config.toml
num_key_value_heads = 2
head_dim = 32
positions = "rope"
attn_scale = 0.177
init = "normal"
optimizer = "muon_variant"
lr_mult_up = 1.06
max_grad_norm = 0.5
Each number is 128 + 32 x the weight over its row's rms, rounded and kept within 0 to 255. Layers, rows and columns count from 0. Numbers have three digits each. The size before them is the row's rms in percent of the matrix's.

# layer 6 MLP down (transposed), 256x64, rms 0.125, rows 24-130, columns 0-63
106:098082076091114144148150137150155174102098182135121138126134144122149089177132149152155097129090096131097109096119181111170148103104190162167134140119185071141126164160073158102088079162125060
103:129158103126166147153173111085147164111095124146131184112105137139144123131087105108181170092155114058085089098097138146117122084146171067121138123166098174192110199110096097124137094101151182
100:150108091112089150098125164163161160140086170111063084135152126098100080125137050061151120147133123169125110096145176138112181166174092137126118180099094105076130168166109167120134148149148157
079:139142071137152098164155111128131175144112108158091130120160104160066096116104134101147108118172096120150115099119152117126126179191108112095105080074149233149077173092137094126191140132136117
092:082141127111125083166145157045123131147111155135068138163146174128108116090121123123205123125147080172167166144107118112107166192116144156071152076092125118109150049119136149111117131120159170
106:154096113131060135167108210134138096160153135126082185057131125108097132132173146096112126144124203140119124149076157128134131100156108149128115103140147130086075130200136108134125110072187099
085:096152101108146122099186154147099181132142056162165093062175080152133111099090111127131141136059160128139182136160103166090128152115138116162154102103112102103171171198105119107108172107122149
115:148126132091124150095126111113145126135091137099216133100127125138075150139186106116159131101135190087145149075126152119123153096143075107122150130130148022120112156135140147145108082219143156
112:125189097129175115119099160045115173138082097127114171115130151143132106094103106187185070124157122100098116139129127172064134142138136117131144138103174135135165115127095114120166062133117212
110:134166096101160121104073088171157129072153148155102111191193066162089089109108114136164141138072112165139115129086085081107170142092094163180100164135145135167126117118114160142110126162131173
094:112090092177140108149169131105141098104158086127064109135165123135125173160110192156143066099112144153069183104143100147114074100145133214116129150136120094147131183095150074103138129118169122
091:111105125120119082134111149111101121106089125177187133189103130126198142120122155186117096123083166143107119077082111107138147110116131088103178117170108090071144098200135153175146094165112185
072:139146108103107164157081152100123133133117160141144140096128119059111146173074150138133139122080103131142132057125117118171079174048135103128157124071186160148100158142090168084152165110189152
084:139137204170093125097137107124157076144143136126105140114075107117135088117150145146134107114167180119190098123141103181061201152113090141111122077116111161109139163174137138180097099118107059
088:175138131146154078070172143104134133082132128120129151126073168165141114120197185119131121143157126130080084126132124128155133113101126064121142120174140088064178140135116132161142066141054184
109:135111116124153097143139091111147143085184099122108129119078126164131166141147156158165182130133220148075092058114159160118115111128119085130208108171105152131126119148114144110104046149108096
077:125133121098114139152097103150127167212149140102090137094083100129099096175117133163122147143111118072182122145129125094164123176126108135086076057070127150123093139120170133099167222149136125
099:123146128128163178144128182148153157096108146107115116148136163071062145170145137125118096112115183094125123129113106108117139127132163142137137180133143063057126183147143195068131067093068102
097:157124120155111119130178161110151120103141103197159129136077114169124138179171179144137078148128118121039121117102088150096101101083098103166179109183135096074111146148148120127107081153103182
096:140142121100107144160172192151150067145153110156131100079143105130118168132096141158110144113098150101144147086109141092143089127115139149111146178222195153116096132150084046105129117119097068
083:071186162108198120172171186132135141154132120124134111153109122128110169098158134093150196094177083154133130133068158086122125147122142125094109073098157090070082106142155092072136114127142122
092:088103139086114136162131093129190175132129141077085090109145129180090124151135102150138088135102147085119127102111156144142152184116091149119061074119132190158161146088067181145193119118157118
082:103101122118138139155112093142121164172122141081094127161112078099048113191157120130146133150108127106183139140069151153142133146085190171100100120080143174157078047116150140130156170108148139
096:091124143115125111154131012132155132109150173124111128161128082110160238087128129175095155101132119158106108139113192098165120115104156121135119111144144152148124159115096114103048140150137120
086:146075118165160101167127113084160136159081128145141163156084159144114120160133119149134161102137152095120106049139148131089141143131087066086109132172097158100173155192108139092152102151059187
088:185133181137061117180143153053130133129136113143142096099128139117064143162141078133136127128115135198078127209103105114080098140118100136131120116152156089136160091154175126140123180133078105
102:142147144092127143079087113089186088173098134067154149121126115115132160207064143067141095133113146141142116117132161125191133158204101128112078165125155103095106116144113092139097180160144141
090:136095158071061104134113154152116131120149158146119100088149097072156105130174181126052135183150166163104158090140144099062114159125145107134140175117131178084128075138181113136092126166142142
092:127165156073076098132077066110170164121092102119186170104099136154089102145139116160145125124182119184152089126115109093093130099135093131165125151185160138180173098112087097140114120185169121
088:164065089110159126121162179083145128125161144154114146126065143147080051125173161133119102141111129110177111142177129091083175151108124128143127135160156077137110095121168192086058133105134148
092:115073157177088143139159133108072151165120128144081094115174150165151140090107106094091128150065162149080153139062095144151166137209126127120163153115130121139148174160105068074136108131155126
089:186133129155114050164136135085134099103122123138120159137159127198131103140157155122130054148154156130089147156110115099119131079119134122148165104221104118115144069180132136069120090124081162
097:148147105136170147108159187113138135166121141155129140105124110129149107119117167121185152090073113085094046098089096132150100113112126128115168091209151163084104095181130163129142059116151177
102:078167156107136165111180118143197102096125147108169109019150103138080078108111119154096137105169152106144103141171135138116143108132122153135140101116106114132160099093068186120121146156123200
086:078104081126104114119113114136131125093156174189081142106196188149093130141097148133150099107082101137186152136123139136107199156147084163129104152147160129141089079139074061129123117183154135
095:104169184072144136092094128108167118110133062161161173069161058134113163115112157173140113122120119120135149104217111130133134112144081148114158115146125110093144059109141137125132199110160151
081:121109131157108160159132090153138114184165144073092100142113143095129160141099117166125143202170094121119091149103112123076103154092141151110114105074151170203093154119102132137142190159103046
093:161025091116130088147154103109166114166158134129100144158166210099169118153129165186140125165120113113139093053069128112160122095140123111127130143096041118130134141122148125130130129164144143
130:204131093191084122102084146121090122125152133173110168140118109108135155137139177113100131120184084107155148165149185160144122104131111144136095152135163100118066166154144131127072094056071095
118:131111163126144143084142183169132103174120136124143179147142128132086076150146104121141067152124143128050083076107110118145107145133087084156154116144179223099174107124114177138135106072125124
118:056146150057116132130145152107136094107103127142197155147105108114126059072134097126102126134131083157153199103133147120123135141138167147105198123128170117114106064141112191113124161138188102
078:119134109138152114139158129104114137157102187172168098163063111169124123125122119157159135144149120116100095171087095073149051160095148104126117066105112216127077166081151129161105133149116173
119:178113071146124174138101076086149155123138111109138148107135165128144209052126126147164143115115144097139134094125142097175208120134131132130116172107116079071152130143109113138137130157032131
111:107100186123085136044118134176113094164162146095153108107076140083132128098129146159138154130168156165191055056129177091134108127169146146112114141145118139136110134086151158169098156141084127
089:159133152125090099114142144163152062078115105146140161159047103108161177143094102139136135166148125093125148073153175172170104157095134109184083101169102092142102138188122161147115069103135116
135:104139158118174140154206156118114157164119135160133069137116103183097112106183120148095077143159113108128115066140177122157120043092126144120179132143085140085135153063175110103150138112114115
089:208135159066131180134195091134133144094116107106117139085095155119073143100108109134108114123112164121132132124113085126132092095152115101135106107112117091093170163180207146143118164180201137
094:120181161200067154130110168127106142154169152146183139142069115136141119116142071089123190125190097109107163117114131146148147117152099053122120101096132083098140126161107161123149074111072135
110:148065109107161121102135116131136098122076177140187192141067134085157163131117185153157110121091092142114068117167152117131149034111109094179118145108127119144121132129143143167183149148088118
132:159144104143121134108111122128130115124190133177151098055132141092103145132134158113097141137134159144102142133109135161155094149157034107096066124133136204104076102103091126197176113163185122
098:190168109101123139070108144119127082131151069083122149095117078204108105151169138155167136158114119118119156156103083136097161103135106133138223117170155102076116135106132119100115127146123198
083:111115148072106120087139140110177081037117089120099115151120153134096105122178140128107150058131141125156155141195137164137194123138129121112194136147140105158175099118141134150066088179097130
085:154173151119177114074083193062166199136128128096143102136132180128135104201071111168181100123122107105134064113071146133112101150113114115125140128106165141123139123139080153115151127142115076
112:107119145199179159098129169172156173103118085083099183068138096080119088113107095136101108141129201146140146148157187133142094113165125131101073129173098093157100135128121160075137105120149119
112:131084172126124177129167182095117133167122139127162119105180148070131127151133079149098128154172074155048134074068107151126100162107079142109147162100132171128117087148092148166142074129159145
114:092082127154134103168143120103109156146080141143123119139138136145184172149080186147118142096127122101146111079134167081176158114126147085069150130134149210136106136135080105138100035174096117
118:057094186125164115145079152128171088117078110171100071111127192156150094084121198079137163156160149193124112107118086136132131160162125131148143121138103126114121091080114148123121188119112105
094:092140121142150107067197101172129198136137092089145102161115115115109176161142106126105162149155124104153067087137121137103156138100108125128171085095083142113184087173167088116166093112192125
099:070105094081157129132117135163122109176140162140121161049087137153126154145135190160036105101183142163125115194157126152105155093129067158100097153160106131105136120089148130141143125108093152
083:182141142127120124120101118156159143176193139116090102186089111142085178132143067131133156111127037107115165129098147166125086153135122141168138101104119160175115154112112142048152141076102089
147:157121105128131123100170172155108117103124077152213114122114119167118101115191182165150135170128101122105150093188130145099178094114100115140110115173153064081136107135097137142091126174049112
092:147149129099185156114172154128106119112153130130199122169057199090137105148109105129108141152099097093129075074123094115133127135117149186157147104176108094057145075135152117159087132094156162
102:114110096153080109120141183137142144063122173139181156164057098093130151160168099158128089130119123126082112119136154129154130163115156152134132152216177098095088096140070110137124120149055145
132:133117098123110141093069114176123058119158045115136127146187104090181102113128149160139125092085166138126145095125118194156174086104143196108127132138161112121118138165139118157091119163070166
112:119156181121137099120120120091132166114140088084139149104138177136199222090140169121155090130103148090138132116137141117116086139093142156123151142113071126109174082081108112185118098143071191
091:134109068129123172150142074116125189164151135118109075126079097122088094109118180109120078152146148066131106158108137130167107178100137130145174097121163186182107140112155174090175163082102119
079:128099184133132121171137195113169059162090120070111103120079124190146155124139109156079146134149119094152114130139110087123108152158141158120142136171082057091071084155154133117138140149191107
131:123165142159133170041120133123110107097141108121170134108111131141176133071123201129109182121173164142100142104123221101142161121135089118125085114150112122071146132114104160162117053144089120
091:127150119154175026133110122143154143115145109132146155090139127165218129080149116148096104109083145171099130100133071137115131057149130121138146107148123087102146125182193106105108133117098189
109:163143126106115129135071158032075165073157060174135155112111112117084112111134150159160141136121168106121105156162161148145157126157134119121130112126139091114120167155119203160106096069091180
115:090121135178127107126115079085079123127099106171182144105111106130141130118118208171096120123060145086183122077156164113157150127132172163099147088111084176117189146147117122110194119118101130
118:105051120148153103132187076094116151142120165134128154135111097118119144172131150159081154106113090145171095104038148105144132112120150178087175136072180159161118147148102136165099078145109169
090:097115062152127108091095132151114154211141071141131108107076057148139169137161103083141162141178142085128161126091143059144183135122190134119122079165121127118116156139142137103153166097142122
084:088151149136061177102173121103207125159106058119113130115103097132134121117145074111175124150178136173118204158129156141098130110149099098167138157075121154113070151124128126124107129166095074
105:117187227099167149158133074165124152131118117101102123113118085125097149116095122101135097123165144108147198119179119152058135108125173154140107140131091041146155138097147114099128167112131088
107:121105154099091150122126149039114109136146103078142151059127094117097125135150124116170107133088177152088137171140207113180130171078096122173115124147132180120125159117120173180086131149098092
111:132119124160141140160141122050119121126110161091163196125135074107099180103149175157123143125127139166179104080102190107151154133148108111103154128094088123058134164112075098133180094137065140
083:129143114150115127146144099079102164113129068103081089182076110195141121100128163164138118108140086158125112135102124226124135177114109103135171140155121183149142161119108125121113064068159171
128:153094077176133097153124154125136122103106182094104112114122130149144101126185088146084186125152138206138133145067137104118128130149159112129098138118102082167095031155160074123128183126159144
086:152147148079113134140020191104121110071152091180197158084162131102089092117125127153132106117140140139079134164130112116125097118099099127129157170174152142124146074140149202121120155114143128
103:097109132121138109070160170178139138116143101106121077128111122208099151221174112131156075098109104149147107102121074131132100141088132143146197088127120189143125091148113097111122129174170106
075:183174135119171121147114142103116162101097125107120151138074163108117094112140180117109121134086129104102086098108121162122126161111126072133156124200117123086119131230120148092173059176114174
114:114145115150067119111151084090126050100165133105169201104120117088175141118087145096183139168163150168139131205108180138122097150154113099111114121158150109142100175125134175143088100096104113
094:077134163174106067164119078104133107123171113167117144119105076126193146083119133152131135106140155150093110104135092170130081151108143116102179141190151105086119092122114125123125114211112207
076:126158125130183128167129176107185204099102159124073132104057186083118089101114168125140141161125102084139092094102135162081101157123102123109082099087115154129128133128109198127178128149145137
102:142175150113137137128106097095109144112133105169099085139082146122157197152120122133181146072153076159141079118093077215127145186167153094103097091117165158152124078136104085160133107148105127
079:136096144143151118159138144103095146176130154114132130136074079072175079147086148180115164127100124106147096154147161138136105112102178048129159055115090167138120136132119212092179118113126149
077:164127113122088132163099126144129124115171132163140145150127101111081112115122121166114147177141141141121151086065148101154130107166054083140197078122120074058126071146147194192157131111156146
116:076135198097114135096156167096142062105151068152163168134105101155067120152098142108106133126147170195154164144134135138139136127101053189122117148118130125120105137115130156038133155117151131
082:126120099170107143139150123142182153157138162099075146143107133120119109117106115109124122139088103060181134137092115183126104203126169088089112137124127174139027168136142151083176123068152140
085:140138201131098141105170155096191156102157133112169128129076129199085116118123130114086162132070081108158096098088162075149150110157112122105185129142110097091199121178087146135107121120117135
094:146114123133128124156114167072105152093157095116106158072134121112100145094081196140122156181092146104141101143100144175139144145088141104162175082107118192149097150162111152159201084076080113
083:084085158154165148146156189128056155167149114148144101090153124138102135177058129149126155166118163141123121127115116086152145088087130100112091069181140128113103079139134201112136178083098118
100:111096144106096153119150169192124135084150151142158116120128171140171136112080150132164083098131129064172066094152132138193172136068108147114166141085103067153142186164133099141121110112114079
087:126174139136086152194139100152147161169103152117085150142062127128100102121119112157126117145118066074123124164074141149173109173092124103116071071088102220123124166127117126159126149132172143
106:138079099188155110120164097083186163130097098142115169178098146148095155145082118128190129113135139083157078117158157105193138160163169141103177125094140107072146119118127129095123085112084080
080:132192120093122180102071125174142112149175152161099118127121102176177064093099086154108134152155173134137101140095110125160106133177125133154127037090133102063096169148112145129150091140131152
120:125144140106121140112116127116158101197161128089213166135141121104106106136168182127086114149050142137103138152123077119107130097121083171105113069076097094130143128146136128188208101134154154
075:160111098118120087189148110124093129138092168106076120144090101090163128139148118165109128177140113168104093118111174145159101160114063122149211131146075161108114101147157094151076128141118213
101:140142077140145184137085136155133103123177139180081089096153131098121102074135149185117103095138105112135174134119137118076134217121176141134158176066130136135163125097156100157071121116112073
096:168125193138097133073103095118132198114154097086107103120125146131169076122178147120204066099140101113153105097121103144126111148064144148122160157116132111086150124155138171150106216141126108
129:125134137138126158101113134182149131124124072125111131126126126107113105143161108100171140151173138146153150166130118097101120124118169062116057160093111114119226101145129070127082104231151087
131:077137144129115111099102129149111111094144073099151084132183123167204087085095152123181168130108185135146117082192148129124131085116160144191177112119134095081117144129099139100076149169103149
095:103114173127078133116143139207106172148137092113152163131194134085086091157112132148063116090190141149146124129133108165116048165136185159078124076093106085139134120155143134148097140119137120
108:114119140109121151147125140104181110098161093077061098131167126085105130052153141120110120149163136074127206110212133180151158172143108153173110129151138112068101086116138094104152145112135128
076:128198175116134098152131122096114151178124129131156103151076121133143137166130129148073194166111119108067166146108102122148091141066158067126114065112121192128148137140157149080169079088134157
105:132164138181108174066133120146111142099134147122183127136151135177148127099163069152178105172110158104073125149110123113085152146123089101168091127161083086079151075157098135168085075165126167
# layer 6 MLP up, 256x64, rms 0.151, rows 25-131, columns 0-63
113:107106076112154159132125107151159179107076097176151090175127141062114096140092162086113174097129052115075120137138139143163086156127188090172096122116139131137127184128123108160152112182111094
111:139054116130152120119104105181106131175160083152146087156097151144118144087178215148100161121113118115102110137156137151141092098150161092098104141145188125199109120098144150144181072163158151
081:108117126138098138130084134116170105120136116146114120166073142051124112158192098114045103137065136124080121142103122130139087086157130222119109111156060107137158140116073114118123114160100143
094:090093108081151129133138048145127094150106088055122111183112107085098169172119122129078110118120133075163126104139107169117147105106089162133164192115166140124145163131060118143123154099092182
090:146106132132145133094162080141062088148097098149105156167086194142128162134123168110085125083127089130102166107143086144130072176142148084107112162140117074107085116046173093117078112126141121
119:157138113110143087128066111119083067145144151155162141188115143123174082113183093085079087111159147136071090142145136154141119108128145167090113089142161156129141069145075054129120105103171131
088:156104124159135171076132138145131098143145071170095113080163148116115042130107163089099140113139081177092140097168088142153079092116095135149074174145108137114137143090087096138153141063082126
126:164124064188142104137088090171125097117121138110131198185075131142131148124087151084130132128059124132109143156150157103137141122100179095147162172094054122144107180105123101127151157132066153
114:188102112082135121126136146102084150186126117119197186151083192077174142091175144140108147117149113101141117105099105116098094145160109122122123143060149195083145099099148076131094148101107129
109:150127127152076093141155123139074090161193144108110065114156185142121125077113165183107116134109162186056202110071099139112104076118130127116094147099156159156129146120102131144108106096102140
091:149148143156124111114092098199182095144108173158062102095156157084120100084039129128144113133156145146174131145122145117144074161152125183143109128116125097142153113074115152170159109123151200
083:047087143057144149109114112125110118111141117132083123131060133129124124110168036127094079110141124089085138118147113137136085054172106137139092162113152127116122143106149100117140101204099160
103:149127189125077149161125105136094186158147164173100069126162101073135107111116162134167111107122166107154124115104073147103103137133193093162121131103113196098140139118114128121134166052064099
091:150127125189118127108107133151082032159121153163165116161180148138160098170124114175112115191103193144140127100167179174126085120148138082121116160144122117169090146119099149121161125177165162
104:113109198092125123120164053123146111156114129151167093128114156178154140148146115098087189113143109158076079091157138180099085130130097108119175140115108156121072151166139115102214105092119124
084:138117087084128128167209112145111088116156087037112095155135120091124122110081131114093048126146124122106120130186110092104095117186120096168175185133110127162106117164143105156139150101098123
118:120124064111176194126101159103154172133143156101106147133132081126143153119132152076049159072097119135113126138188093115082087100166108133114118100118069144117078151086118113094169114162080107
083:101183124162167146150091146237125137141150211114095151121155118092151116110089150156118155150147150152144153108125133149125200136163122161158110158122146158108166165112146140077168180146129075
106:135113130035117166138086133140102087100084113125204160065121138094095101158140118079096166120155099146126151162160143139107125153114153144076118173111159113185147136094146155124079196125158150
083:112112131108152143139162054114054112084132132174108074173146166073127123157182117163091155114124086130150130141175118163152121136146144144144123074130116183121095134092137149182131140128031142
076:105110139137125119093158137073043134090138146148020135175110116069159108084114086099086078140102102103104127130141143106142078114092162116154168178135105083140150129113113105160143172119113119
086:098115168162158115055139079144133104150087120126072099081137158109169125107179161068084144103112127157123101096072113158089170123094150130083106119127113124097127079081139107109075118076169093
099:164124122119038137150100145130080082173150129185129136125164158083136133139081079098133100133105113164175130141123041173120117144138154101152128118125185075098104118104169112142181125094081146
079:111138181129102132105140127199126105121134108118091068107164159134207146127116128098131120200126103150133123123155120137183179106163190156161173138133194134165131140106134144201094167119164096
081:057114095123099150119162148086131162114164106144079157153123177128147183138101159130113148040105083165176212127153089146126165152160162107134152116151166139167096122118123098108169137106086128
114:204104096129083097125116155099082141191122111129145128150101146105120092185108147132073062137092107141096165147112053144166093147129112094079161170142132140129114102112065134132121195099126142
104:106160098109117082072113169152126102118118190118145144139123106114065167163131102094100066119082049122158115126146106188082158143120130146122090102103114155122081133089125163138177195165127101
114:148077120065108118162039105072095109145131108127191122138105125082175157120063131092116165095142160123141124130154080120189052151108139179123108109132169112094088106130123115139146128096127124
103:101139163119169139135135093203156179159173182118080154141170174135132086068092121095129156064112067133134153131129161117190131127124149182152111104184174173140105112135148134125161126153106117
120:097091169119144097109119106109137082105140130165172149132108087121034107139154161129136105149116113161180155197060089146072117142123082151109114133129114111179111145110076125083159188158149106
082:094097132116162152097126158183109130168085116111167099116071138076107174113120151174139141071128110205127132125178101133132147137148094172154158169109142112104128158091089140223149124122185122
083:076111140218125117201115138108166194179111161093140194115144138106108128121101142108138195086134159111092114113176134083105100082114127104092156183118135161107137148091109136130130168159112119
123:192102094111114095183069179113134110157105114110100083194116176112125141102166092137123140122109140117176124145131151072123121056160135082128203123125122178098152153100111102115177144153114170
092:164140168142145107224069141105118144161120136102162093110119127069036152178140108121111119138137121122132091084103125094141073105079140145115106136107109149106132160158189158155149122071159152
099:142086119151145108154173098166192158118118182116115078119132132151093168172121113097088107141112126156134037157082119146114119141137090116120018127155139127160166173121122135122176138089155115
083:158120078139060178196115081115127149110134138120188095098129110090112078123078149135130107058092161127140123154161080097097122108147096127159155109088111126166061126119093093112129072155142095
113:050167161121172115178120088154130173086138113150146143123161137140102179172124075123130150112159147189126133161139084135169141083107138191093134150158181108157098168144122176132122174158175100
118:129089152122150138092141171141113113170117169132128072123142209145175133099130129086121114099147100186068143093099056075138092162116142147174102147131123167158117083092096174139182107136124171
103:150105113135124104114098140097108130147035121076139154109125189191148117100131131099070128119093035172147096067141128177169117126135103102108166174108139137147149098130153093103169150136162116
112:147037165120120087076057146172119176119182095117109101183135142133186116098138156104144148107094163121099101121110082133122084117144110133131148146116123149160136104162172085152166106106145202
072:085084113098118144191064079180165088138147092152103154061154162113099152178126150121115105114088167182143122139143145205126176124156154109112135081094163144106170114139091119102094123108143129
125:183097061170171097158048110160116107117125125157137172170119189092135149129149147117124118135126094168168146133103161066032120116158135110142092156167101107131097138122087104128153155103138137
111:120060123110145172151101122126123163125140111128157189147153156110195153088133155153084117134109145146121108209177095163150093045095078142147120114072131122149100102088115070162158130148118129
086:043087096127153158143128156146131125116099164156160114138182136158084116169123114097138150088114126117060125176108059135110078147174118175136086146114150143092138084126154112139125135080042134
121:156075166118077117109156095133090134188129112119154075202082141151140172129150084094061079111101195158112125116117136138218129158110127169091134127144125161128110165129129094086135129116128146
077:158114100118125135149083134099182122178135096161222110145121128133167084150151108108106080144117082148147120201117082096137122089147152155125144187098083158114099076142092148162113113057134123
076:113148169110168100077131069137171110083155096135152120141152175130184091083144125113132119176106127134095166120130133156162102080141158173197135147124147160162139119082120102172121169095218112
117:134110050104131081109094106137130140129116163152172132142129198134185094181075197082095124091074156161142109177150127170126076147130106135164121087110105143138144150127138162108169173087128134
130:118152078131136099173114129142111105128148090229097130122117139151105087092139132094114162113168122138130139144138098219131057098143066079132090180128151158146080138145138148191153135125139150
096:207108129177137128150124130145124166191180113115102178152131182108167212111117123142163156113172195149142170124125117158140085145111099103137148135132184170155104151111078092145089151112111145
087:099109102185146119159111099168130163177136119146180116129097068122136172110126194148132112156106089089052137104103102146141091168129123141133126128123050141107100187146111164126200180108142116
073:101150134112116107111154124150102120180171115137140052158102095133131154139146128061100175184086157132090149139115109074158141081135201125113131184127115135141135129118146038119095130197101148
107:161099151098123116116077119233074165145082147137158110177109090121153140168082104086125081122151153086144131091115148133139103127164146103154117124096126115104056123100159057156148169121103111
121:097152118144174130145137134145156140163140142152145117065126111067117169117056148017069117085128132128117161084137111199162109088152139175102117131121104129154102145141158159095148101093098123
110:137104110169160080193148107132129157191145122147143120122102101144126118093029158107121165125119058162122090153083077088186105108173145108124183102122177119130107139127074126122122096149113109
110:148081143097150150097183171136089112134143143100193068137149096138076113120099079134134113116080095142135180070134106137100129103113191091117145160112192162158121154105122158084141191109099092
102:107106093143115134153108128123115159140140125125168164140190125114165063091090162090173129106148124211070128178088078092161087116145111093135182122114131121203134168096104130166131120153109173
103:119105089125129134109137118137123138120125164169099183135172155119165183166180207081142133101189181131113130167156113126121190117208110157108076151113117153137138123173148115152198149140151141
079:143142091104101091130165161165145085108077122043141139128180144128152107107096153106151143128140102162148159077100063066085133119117139101115117197121082109149092141146126128205116168130152091
099:138087087103162066114081118171112104097145100146190152156143133128168115144113145056116160103062164133098136126176138153151113067082121108083148222126137088131136147108137125162131111103095136
087:157052109135102099125086140140131107176140121117174124181175128137192121130145117097133093068128192116099197079141106134156121076124128079139133145117172159095120146101155184118094160188130123
087:113114103092131078034138136143123081152122084157140133120158179176166166113068149084124125094127145185129141134199090142110130102179161097131149159137105111125167067104145133141129094099167094
113:103131089128176129079144133158097162148124167136176110120157158149150167151152094095143104132114105185073147120138105150096069053143160113156185161191084101110096122053122108150129139141103088
107:184158143152142111206076115061118137151122123156140100194122189096175187122145134091147128103121096084122114097117184119119106097121227149087101118126140159143122131137139130150155098103131147
072:099134179109136093101126220149087095129099110137097170143157155172145137107121067116148156174100112187108147152094124134119103090136153143127051129111127129065146210117111101145077134138157128
081:206108110070154117149115142149181097159078106101154159128121093164164118080086077103150107117101120141130160159072105153144134127152115184077147118111172138172128079118077109079131138092180113
097:116133117118100094135161131175131126114167132166165122193142138104087087141200138084156081120085101161092182124106092170119141087138122136169154138122127135097151103169112098165211147109207114
090:148145148157075154133172164148136169105142168140133092138150117148054137103143081141089153112133104115181203170139175128124131203172135174078120136096152172145140097192157119105147155114135095
089:150180161164169131114113118127073155077117120167116128138173108110122138155060090108122171149119106098117158071176082219149154139145140127125194167098142146148146155126128096162193158137143106
100:125125082108156080148111079085135115200132141151150145163125090157202077166121149113144121106125119161146153158130152179177070136175092146155155091151127098158138140076145093071135160107078154
127:128123105059139121147089071099152127157161157156117188186113155119129116121132140091137142139156150202127159081165120119122110098113110112099104114152153138159055162093077140055140118128193172
082:104077134128100188138120075108117110087070175155098127118089169117152129168112125147098086142085121130105131164196133156175066134146117124136064141136160157080144154086158097139067146137105076
098:152127146162095096112088091135131124139126036149131137142134110139116190111115178122150115072086074090203142149106108115113106119127147168092118107104064141144173102073174071176136114133143108
105:083130116121169116156143073119127140155149146160108055133164143092121064125111159176164139064096147090110147085114092157144125068139112146090120117161065159140094131078123136140209123166118160
087:135096121123121064100100162141134137130157125148134093098204124122055092147154078096151101174189125155100147104099183133131112098175112148142154104147138182111130157072059118123165140078161129
109:147131139165121148233114145176099182166100172138172126147092142128146132103118171123135155110157094197162109130108102129191145140137092090138132176055126117170095144120100110097158084100106135
095:097108081166130119116112146071075133086210107099137090144127170164081087101130077109056117156118120098148135181086110141162132137125134104110159152164112146183163198099114114115162108154108135
125:115123116126147079102156118116090178156127193112159142200077123120163134164201077156134159148137115139194083135152137174137105156114157132149123101112095225138126121134111156136184106112148107
087:118104140132125100164089092161124126120104128131087085134110072054132138108138169168135078095111084153135114169097108192133105141180160122172118150046098089158146148138087136179110125106129059
109:158094138113117137140146145122091103154174124126161154144133242110142144137092116102125165124085119115100140125166090087123120138177118199091158149096111154080188141149076157125165174168152176
071:078060113115146129069131102156187098135164149135115080144107180170152133151163106154105161105131158168163156148159137081088126173124087133122102108134190138167089169104133128211122149099158145
111:096164120162141175129124144132117090098232165188151090157128166126115195126133158114079132107156114127095104136100143108105045112132152117127070166127083116154116135082109171140175130103153135
099:157106064096139142143068149190169168176085132088090162150098115149145079091118147121121166076149138092120110162117143126146130140154115133087160160099096147112207140116091093093134188144146178
085:098118077127108181088143082084135119150118073161105140149138124091149133130141096098083150102120118125110110105134068074077126148134129105056147137082075039155171130123104126145126097111096065
121:082082099115134092094127122103138136136104114170069124126113129208117121173096113095166155122175078215111135143166099146125156135176151072150131127160138155194130075122109103136171129149165096
069:082099136168109154135139160157166176104119127148133172112103161072104177136163109087152146152121162175124167090123083133127109090127182183156141218066154077145150147155136139107106163164135143
088:153122188086182133148125132107157122183162127124144135137153142105142104079179116098172106155065142125088225123109152158142082063165136157146101137135071150167189156154125116129125149148147131
122:101111129167200138171111158134106116122095158115151118179149167111076146100138123115128123097127141096203087171106115079144057126161127128098130155166080137168169132186110102130186094131125068
088:101115103122086129132115122113047133111095149152136112108099091111108071142138136077134135095102135125099126079117165030129095061133081192129131149139104116148165090116090110084072166164133148
086:137079100152116133121173172116134123153209127164130088171063144126192130147061171079113146178163113110169164121122089139148123137176098104115203116116108161120127113116141100091150171095110119
074:157114159132156133129144115186171072109103160119146107146173140170222147133172127132117085067110137164119157238130121125131098111183132128148117177094139126149130124153099130099083158096139129
086:122152108119108145063109070098160149132140110129124115191172149111088099135131155138077155099101123103106112104123151166152128130093184155129143138139139175122123168083137060190170109151231116
101:074141081099110106148080090114092140140180173134179170126159165139153127107103140051064122135144177118151150114128121138151111146107147127119094054066160109104127112115074160148149111069110091
075:098111107139100162098156060165107122095094086150152095128146137112154130162128132085127132100093177116150109100084149136074063118195075188151174141128188098116174121133116147092133160144163079
106:131131134207145147121116079144152111122147138130122115215171119072099147167054151122129085097077127165143130173150173107162130104118168151089135162127093123105147166117147103051126107120139074
092:151164135125134125169130124176077098115112134103110154113134135206049176147143179088112108072081135151138182202147133138138139080127086114129068131104126134141133122118085139146159159124117055
139:151149094150163102155159145147096101128131140142132153205076120135191114139144108109155173117106093174114105148156104140116114117175212145098183077157118178150125063111124107163185151090105128
076:115114117114118139077043079139175118177178148137112102156151159164128102167137089123024184145068154153123155133134121137097152097127086151093123151103137112099154161148101133089125155169156125
120:128111096109096148140088111188129066119115133108132110125104114115163139172101136079176113095096175096137141107153141063133132184183181155120058144129096146085149143111118107198180153162145089
091:162101109137123119141178129125134137148082032114174095170174169147107152124067161100093130127104179118158141183137120136116093106152125140136132152147189203112107129135131067161141126102161071
091:106083061090155114154115151135116113107145138181160168130153164065164128125115129120045177112094126135120123089135129163114118083145084163156152117156181136161079120070107177166159142097118180
109:141105147108127093129157117104148128184125127187173091143168139143165110071127104136071139109129144185122130038166105151187128116126100169130185202094119106130129123132140094170176138128073129
108:152065082090208119130106124100136129119108132110140148137106125184149141049131162078120140147082148181164130123143097141185153125152099170148154132148133160148102189059151121165149154122179110
104:150137082101201121138092130134158143111113144086129186115103110077150132112106086086123141081103070067097078119168129161170119131157157143111154138104081150171134115066147185182152108085120134
069:124105104119144081143114134186045072132133112133119119082170154136144113119120086113195060095165138148168127160132152114122127095124072126154140114084186178071114122097136095112110186123117170
087:117105114128145127142034103134103122172134179129104109140137155144198074099097129073125128180142117135122085111133119100151144177096077183186086094139098108159115138118161160124103103067116081
113:165054138063129075130089106078089106136113116068157184103108167146150080144126117152101161106132140131114127168185136134114074068157145103150138141108063142130092152115160101138127140074100094